{
  "num_hidden_layers": 18,
  "hidden_size": 512,
  "num_attention_heads": 8,
  "num_key_value_heads": 8,
  "head_dim": 64,
  "intermediate_size": 2048,
  "vocab_size": 32000,
  "hidden_act": "squared_relu",
  "norm": "rmsnorm",
  "norm_place": "pre",
  "norm_eps": 1e-06,
  "positions": "rope",
  "rope_theta": 1020.0,
  "rope_fraction": 0.5,
  "qk_norm": true,
  "attn_scale": 0.125,
  "bias": "qkv",
  "tie_word_embeddings": false,
  "parallel_block": false,
  "extras": ["local attention windows", "gated attention", "short convolutions", "norms scaled by depth", "capped logits"],
  "init": "uniform",
  "init_std_qkv": 0.0223,
  "init_std_o": 0.0,
  "init_std_up": 0.0223,
  "init_std_down": 0.0,
  "optimizer": "muon_variant",
  "learning_rate": 0.00445,
  "lr_mult_o": 1.18,
  "lr_mult_down": 0.7,
  "lr_head": 0.0123,
  "warmup_steps": 0,
  "schedule": "wsd",
  "decay_fraction": 0.798,
  "decay_shape": "linear",
  "final_lr_fraction": 0.05,
  "batch_tokens": 262144,
  "max_seq_len": 2048,
  "doc_mask": true,
  "train_tokens": 1096000000,
  "max_steps": 4181,
  "dataset": "wikipedia_en"
}
Each number is 200 + 20 x the weight over the matrix's rms, rounded and kept within 0 to 999. Layers, rows and columns count from 0.

# layer 4 attention output (transposed), 512x512, rms 0.136, rows 346-383, columns 160-191
185,166,182,235,189,225,210,189,193,189,210,186,212,192,212,181,203,201,195,196,193,204,209,236,181,204,175,203,165,226,223,190
163,198,212,193,193,179,194,190,205,202,184,218,199,184,188,175,198,208,208,190,222,208,203,193,224,210,209,165,152,201,199,219
197,165,179,225,201,224,197,175,189,188,213,205,224,184,210,210,190,213,192,187,183,173,212,202,178,190,231,196,209,183,222,188
182,218,178,209,160,211,190,203,196,207,194,191,191,209,216,210,202,211,212,188,229,205,181,194,233,220,208,190,180,198,172,213
177,225,192,197,176,206,233,179,185,216,198,221,168,196,214,189,179,204,192,218,227,190,194,197,156,189,216,220,221,219,190,194
205,183,146,189,197,197,202,208,209,221,179,194,184,174,197,182,196,250,216,193,178,219,183,202,201,207,216,214,203,222,190,193
193,196,229,218,195,195,177,262,227,205,205,208,178,189,207,201,201,201,186,192,200,173,208,204,234,178,216,202,212,209,177,200
214,200,208,243,198,242,188,176,165,202,212,229,189,219,214,212,215,185,230,192,168,199,231,206,206,205,222,206,209,220,208,206
180,222,189,198,182,174,199,241,245,189,205,208,226,220,201,214,179,178,228,209,175,219,198,211,201,194,199,216,210,189,181,188
213,166,230,187,218,229,195,207,184,196,150,238,185,194,176,188,194,195,197,157,214,214,216,205,206,204,209,213,187,187,233,224
212,169,190,166,186,166,221,171,200,215,203,183,199,176,229,199,159,223,179,198,199,179,232,206,185,226,156,190,193,233,194,209
199,211,238,206,190,220,247,229,214,198,209,179,212,199,200,227,195,215,218,223,191,197,170,213,203,220,217,212,185,248,207,174
188,210,161,202,191,194,188,209,169,197,232,185,216,187,219,183,203,193,220,169,206,224,185,175,185,219,212,205,221,210,200,202
210,197,213,147,224,201,160,235,187,191,180,228,190,226,207,205,181,196,204,194,200,194,222,189,211,201,208,236,190,205,172,204
213,221,201,227,209,182,186,171,226,234,203,188,185,192,186,200,181,202,201,195,186,203,204,242,196,212,172,208,188,198,181,226
212,189,211,158,227,209,196,232,188,216,192,226,199,196,231,222,212,208,222,205,186,184,221,183,223,182,170,172,219,199,183,216
226,218,188,183,205,230,203,213,182,189,180,194,184,205,190,227,193,182,214,169,204,201,190,192,211,198,199,225,195,211,233,205
187,189,170,181,205,183,188,187,242,218,195,226,194,228,191,221,194,219,215,219,224,203,174,194,160,233,204,200,185,200,223,198
213,249,206,218,205,186,193,192,216,178,231,209,174,211,183,168,145,214,220,196,210,189,158,210,229,193,226,181,205,210,208,239
190,213,160,214,187,206,188,204,182,220,177,193,198,217,193,193,186,235,200,194,187,211,198,185,187,204,220,187,164,207,208,208
231,184,217,189,190,210,180,217,192,216,218,212,188,209,204,185,210,192,199,173,223,178,166,204,210,204,218,198,189,197,215,192
219,226,204,193,181,204,209,209,187,193,210,236,227,228,150,185,204,208,171,204,223,176,200,227,190,187,194,195,210,220,211,189
188,214,188,195,217,216,201,183,192,183,201,177,203,209,250,184,204,177,195,216,208,171,201,223,210,211,207,231,184,213,218,200
210,189,204,214,195,192,236,216,227,225,177,196,213,191,194,247,203,206,213,214,195,169,213,186,191,204,207,196,177,205,189,192
195,206,225,207,180,209,181,218,176,194,180,193,191,189,199,195,177,193,217,201,210,193,237,184,191,176,184,179,187,214,180,198
186,209,157,210,204,219,231,230,205,184,212,162,201,209,170,219,178,206,207,180,189,223,195,215,247,197,171,193,212,212,184,188
172,173,202,204,226,204,200,202,235,222,215,187,209,228,226,216,193,193,236,191,224,211,204,185,199,231,219,227,187,213,183,196
208,193,201,178,206,185,226,206,196,185,204,219,197,222,200,210,209,198,165,192,142,177,194,212,221,193,192,220,228,195,213,206
231,223,182,231,188,197,207,188,197,196,247,194,181,207,177,203,175,209,222,209,210,218,224,173,205,216,187,235,189,221,215,203
204,188,166,185,186,203,210,200,206,170,229,217,188,183,169,234,180,188,191,194,212,199,219,187,254,204,195,178,176,201,176,203
196,205,204,212,192,211,191,210,207,168,209,175,191,222,201,179,212,194,178,226,173,216,243,207,185,209,209,208,214,198,215,227
199,204,217,170,218,217,215,205,209,178,179,161,206,196,185,245,234,213,223,205,180,214,197,189,201,169,168,206,191,218,210,189
189,194,219,201,191,183,194,230,231,231,178,212,204,227,200,185,183,211,219,193,189,186,221,207,219,203,227,198,188,213,226,189
216,188,211,174,185,205,178,196,189,193,220,213,207,184,192,228,197,203,206,219,228,196,191,190,226,239,210,193,225,209,191,226
179,177,212,199,191,215,229,180,234,194,186,212,223,195,199,204,201,193,204,201,181,194,178,200,225,182,200,203,202,194,237,190
200,228,185,221,195,195,224,177,192,202,219,197,211,223,187,207,177,215,196,193,187,200,221,210,204,210,221,208,224,192,191,209
213,202,196,156,228,211,184,202,221,208,166,186,195,212,205,202,179,195,181,215,191,206,197,222,178,195,201,217,213,215,197,216
193,195,153,212,229,200,201,207,174,209,195,206,201,179,208,181,207,187,191,178,218,205,217,203,218,199,192,227,203,190,196,196
# layer 4 attention value, 512x512, rms 0.124, rows 347-383, columns 160-191
196,215,177,202,192,182,211,188,211,185,203,201,161,224,225,221,205,189,165,198,191,219,190,184,196,210,220,211,274,191,189,183
210,214,229,200,180,182,198,196,221,221,182,209,215,199,209,239,221,209,177,217,213,231,201,232,196,199,175,205,204,188,202,184
172,214,224,204,217,184,216,188,178,197,220,185,211,241,215,209,210,223,202,215,170,192,202,216,172,170,196,182,172,229,217,186
214,191,175,219,213,187,208,198,218,197,178,203,232,203,149,216,214,177,179,185,188,201,237,187,205,173,243,235,166,225,186,224
225,221,243,192,229,216,229,201,173,202,209,240,187,205,185,165,185,158,212,164,226,200,210,190,194,198,228,212,169,205,200,208
193,186,181,192,201,209,179,209,199,191,197,197,195,164,246,210,192,192,208,192,200,205,195,189,231,211,200,212,187,186,185,195
195,184,177,182,210,221,203,209,192,212,198,172,205,222,183,195,221,235,209,217,240,195,198,246,202,177,215,205,228,231,200,206
186,193,219,207,204,176,245,186,185,191,244,193,195,205,193,213,211,204,180,201,221,172,200,217,179,158,153,173,192,198,195,207
206,211,187,203,184,201,202,220,194,164,258,202,193,172,201,198,216,207,222,208,202,189,197,180,197,223,209,207,206,223,189,196
197,217,188,240,172,203,211,184,199,218,205,187,187,207,222,230,187,175,234,202,198,203,200,231,209,133,224,229,218,157,174,174
180,191,167,174,189,172,204,171,196,182,209,203,186,151,211,191,222,173,223,180,195,211,208,219,198,170,193,206,186,186,202,218
208,194,219,199,192,181,188,148,222,248,183,216,220,237,189,155,215,213,202,203,186,162,185,206,181,201,200,210,174,198,202,229
224,217,152,210,172,193,193,197,232,165,218,197,227,211,190,206,201,204,164,166,200,197,228,198,158,204,210,210,208,248,180,192
210,205,226,203,192,214,199,191,204,181,198,208,208,184,185,141,163,182,244,215,188,213,207,207,235,202,218,248,185,195,234,198
221,227,174,228,189,196,198,197,183,202,180,208,200,200,187,186,169,212,197,169,204,159,175,203,199,242,246,193,200,217,217,189
157,208,190,212,216,213,202,192,240,224,218,216,196,208,221,196,167,216,159,223,200,208,211,180,181,189,210,173,200,196,205,223
197,184,223,173,174,240,235,223,167,166,235,191,187,197,202,195,207,152,200,192,205,227,230,219,219,205,233,227,185,201,238,202
188,196,188,173,213,194,224,211,176,212,174,184,199,202,160,198,205,183,171,238,208,232,208,212,199,211,180,193,178,199,178,173
214,165,250,165,229,203,200,159,210,220,208,208,192,156,189,195,212,191,218,229,223,200,213,194,181,190,208,244,229,236,218,207
215,197,205,167,212,196,210,217,241,195,173,192,202,209,196,172,205,224,234,190,184,234,195,204,226,230,163,212,179,210,184,202
195,156,222,213,210,198,199,192,178,208,188,180,198,176,179,165,191,217,213,212,192,184,164,204,219,186,220,196,213,214,252,210
176,188,212,202,226,187,215,197,218,217,205,170,207,174,223,194,218,181,173,225,180,200,209,221,211,219,214,207,236,231,203,197
225,189,211,184,167,207,212,169,198,210,216,175,229,190,207,171,183,209,189,216,195,166,214,194,239,200,214,242,215,196,183,200
188,167,181,234,220,213,199,179,216,188,199,191,164,190,176,199,175,211,217,193,195,205,212,210,208,199,194,187,216,201,218,197
224,189,236,197,186,208,187,192,203,237,204,242,179,214,188,202,203,226,255,219,196,183,194,212,223,185,217,187,190,177,228,179
221,224,199,185,199,201,226,211,211,204,203,172,180,189,227,214,177,171,173,186,190,183,230,183,189,178,162,189,201,224,196,221
143,219,187,213,218,167,174,206,219,202,191,163,228,193,211,206,205,202,204,220,210,196,195,245,204,182,226,164,211,159,199,164
160,203,219,184,236,203,190,178,211,159,164,246,237,227,216,208,178,185,215,204,187,178,179,175,183,200,222,163,226,200,183,206
188,247,252,200,242,242,210,208,210,218,182,199,177,223,148,204,191,200,205,189,199,201,202,177,193,197,204,226,209,209,244,226
209,199,211,199,238,207,222,194,199,239,186,228,195,200,203,177,211,209,204,210,219,163,246,218,183,205,194,208,176,212,227,203
202,232,203,222,186,204,209,209,210,182,253,191,194,193,237,191,203,196,174,187,220,234,213,219,186,226,197,232,201,179,209,208
182,209,216,201,202,180,198,175,195,198,248,193,222,199,162,205,199,218,187,202,208,174,199,209,200,166,182,238,171,168,181,199
165,187,187,220,214,249,200,201,191,179,178,169,202,205,185,166,199,190,216,221,180,220,200,228,200,196,228,171,171,149,215,221
194,217,197,207,195,193,183,178,192,185,222,174,194,218,224,212,198,217,159,183,206,179,189,191,207,175,196,202,190,220,177,214
185,179,204,180,200,191,165,222,197,199,169,211,185,185,175,198,201,178,221,208,177,181,216,156,194,215,196,188,189,210,189,217
203,213,213,206,193,175,177,196,186,201,212,201,180,190,170,208,195,197,214,220,210,207,201,201,200,162,189,210,174,187,161,193
195,235,243,196,185,202,172,180,205,172,214,184,183,200,209,212,219,204,190,200,189,206,214,197,212,214,213,198,171,233,190,192
# layer 4 attention query, 512x512, rms 0.116, rows 384-396, columns 160-191
176,217,201,200,208,168,190,210,164,206,208,201,205,183,216,229,209,205,183,188,196,225,200,204,192,223,188,203,194,191,174,212
203,225,191,190,212,202,211,214,196,212,189,210,195,205,190,172,218,167,202,206,180,211,196,195,207,195,194,200,200,190,196,230
188,218,188,199,187,209,195,207,191,195,196,182,210,218,201,198,209,185,194,194,209,166,185,200,208,205,196,229,211,210,196,186
185,214,202,199,201,209,201,208,209,204,205,202,191,204,192,171,192,201,200,185,204,187,196,230,213,212,214,199,167,212,201,206
224,210,195,208,211,199,214,233,212,188,202,227,195,197,181,187,202,203,192,206,216,200,179,189,215,185,205,168,188,229,188,208
193,202,204,189,192,197,188,205,207,212,201,197,205,200,186,204,203,167,207,192,198,195,196,197,183,179,191,192,187,189,182,208
218,205,202,210,185,213,197,165,199,211,195,184,197,189,214,178,203,208,180,216,180,195,176,192,212,201,198,215,196,179,198,192
198,188,179,183,207,188,185,203,235,185,194,172,191,202,209,185,211,207,205,215,226,226,224,204,223,190,205,194,200,165,191,190
181,193,212,198,194,223,182,204,246,178,193,218,197,206,159,193,190,201,215,201,212,157,186,202,200,206,190,218,202,206,208,216
225,174,200,203,249,217,204,202,193,181,185,177,207,182,218,182,180,191,179,173,179,186,215,179,203,212,162,193,206,195,218,214
202,198,180,224,213,173,219,200,159,177,203,195,201,185,201,226,174,197,181,199,201,193,209,196,168,164,232,201,246,186,202,213
210,211,194,198,210,196,203,211,193,230,186,210,194,216,183,198,199,215,178,177,201,206,181,206,199,210,213,198,208,194,186,207
208,230,216,180,187,214,204,197,221,169,197,193,217,183,232,193,210,172,222,202,208,173,186,213,181,221,199,205,195,202,181,166
# layer 4 attention key, 512x512, rms 0.114, rows 384-395, columns 160-191
182,221,228,202,203,198,252,207,239,205,174,210,212,193,211,180,182,194,194,185,221,188,197,185,198,198,232,213,203,194,197,183
179,192,204,192,205,212,159,208,194,171,201,183,211,230,198,245,199,164,187,189,217,229,224,207,192,224,214,213,188,217,172,145
194,182,203,200,184,204,220,156,226,202,191,215,216,207,194,222,209,201,196,204,192,223,209,221,207,203,195,204,218,205,186,180
198,210,165,206,187,200,217,202,223,202,212,193,222,218,222,164,238,201,185,195,182,181,195,165,189,199,196,196,202,177,208,197
162,186,224,174,158,197,193,194,214,215,208,184,185,222,211,166,208,196,193,182,180,180,187,203,181,229,207,220,218,197,205,206
166,200,190,220,184,198,192,197,176,177,233,205,188,201,227,223,183,221,221,194,238,193,210,210,158,221,194,204,217,217,200,190
205,195,190,203,201,188,196,187,209,204,203,206,191,245,196,205,208,175,240,250,221,189,213,182,180,215,221,184,192,197,220,211
228,216,226,233,182,183,211,212,195,192,161,189,206,191,214,196,162,205,195,166,194,194,223,212,190,198,225,194,208,199,206,210
202,219,212,207,199,166,196,223,184,168,209,210,180,219,216,194,224,176,192,175,227,190,210,175,190,203,236,203,189,210,203,204
181,192,191,201,188,185,165,171,196,213,203,213,196,231,209,217,234,190,181,206,215,212,175,206,183,213,196,212,194,233,199,214
206,227,198,193,199,216,191,184,220,182,192,169,190,192,176,211,204,201,186,190,184,198,200,187,221,198,184,204,186,175,209,203
209,183,187,184,214,182,223,203,214,181,204,217,203,194,203,212,191,182,197,201,182,180,183,213,229,206,205,207,224,205,207,203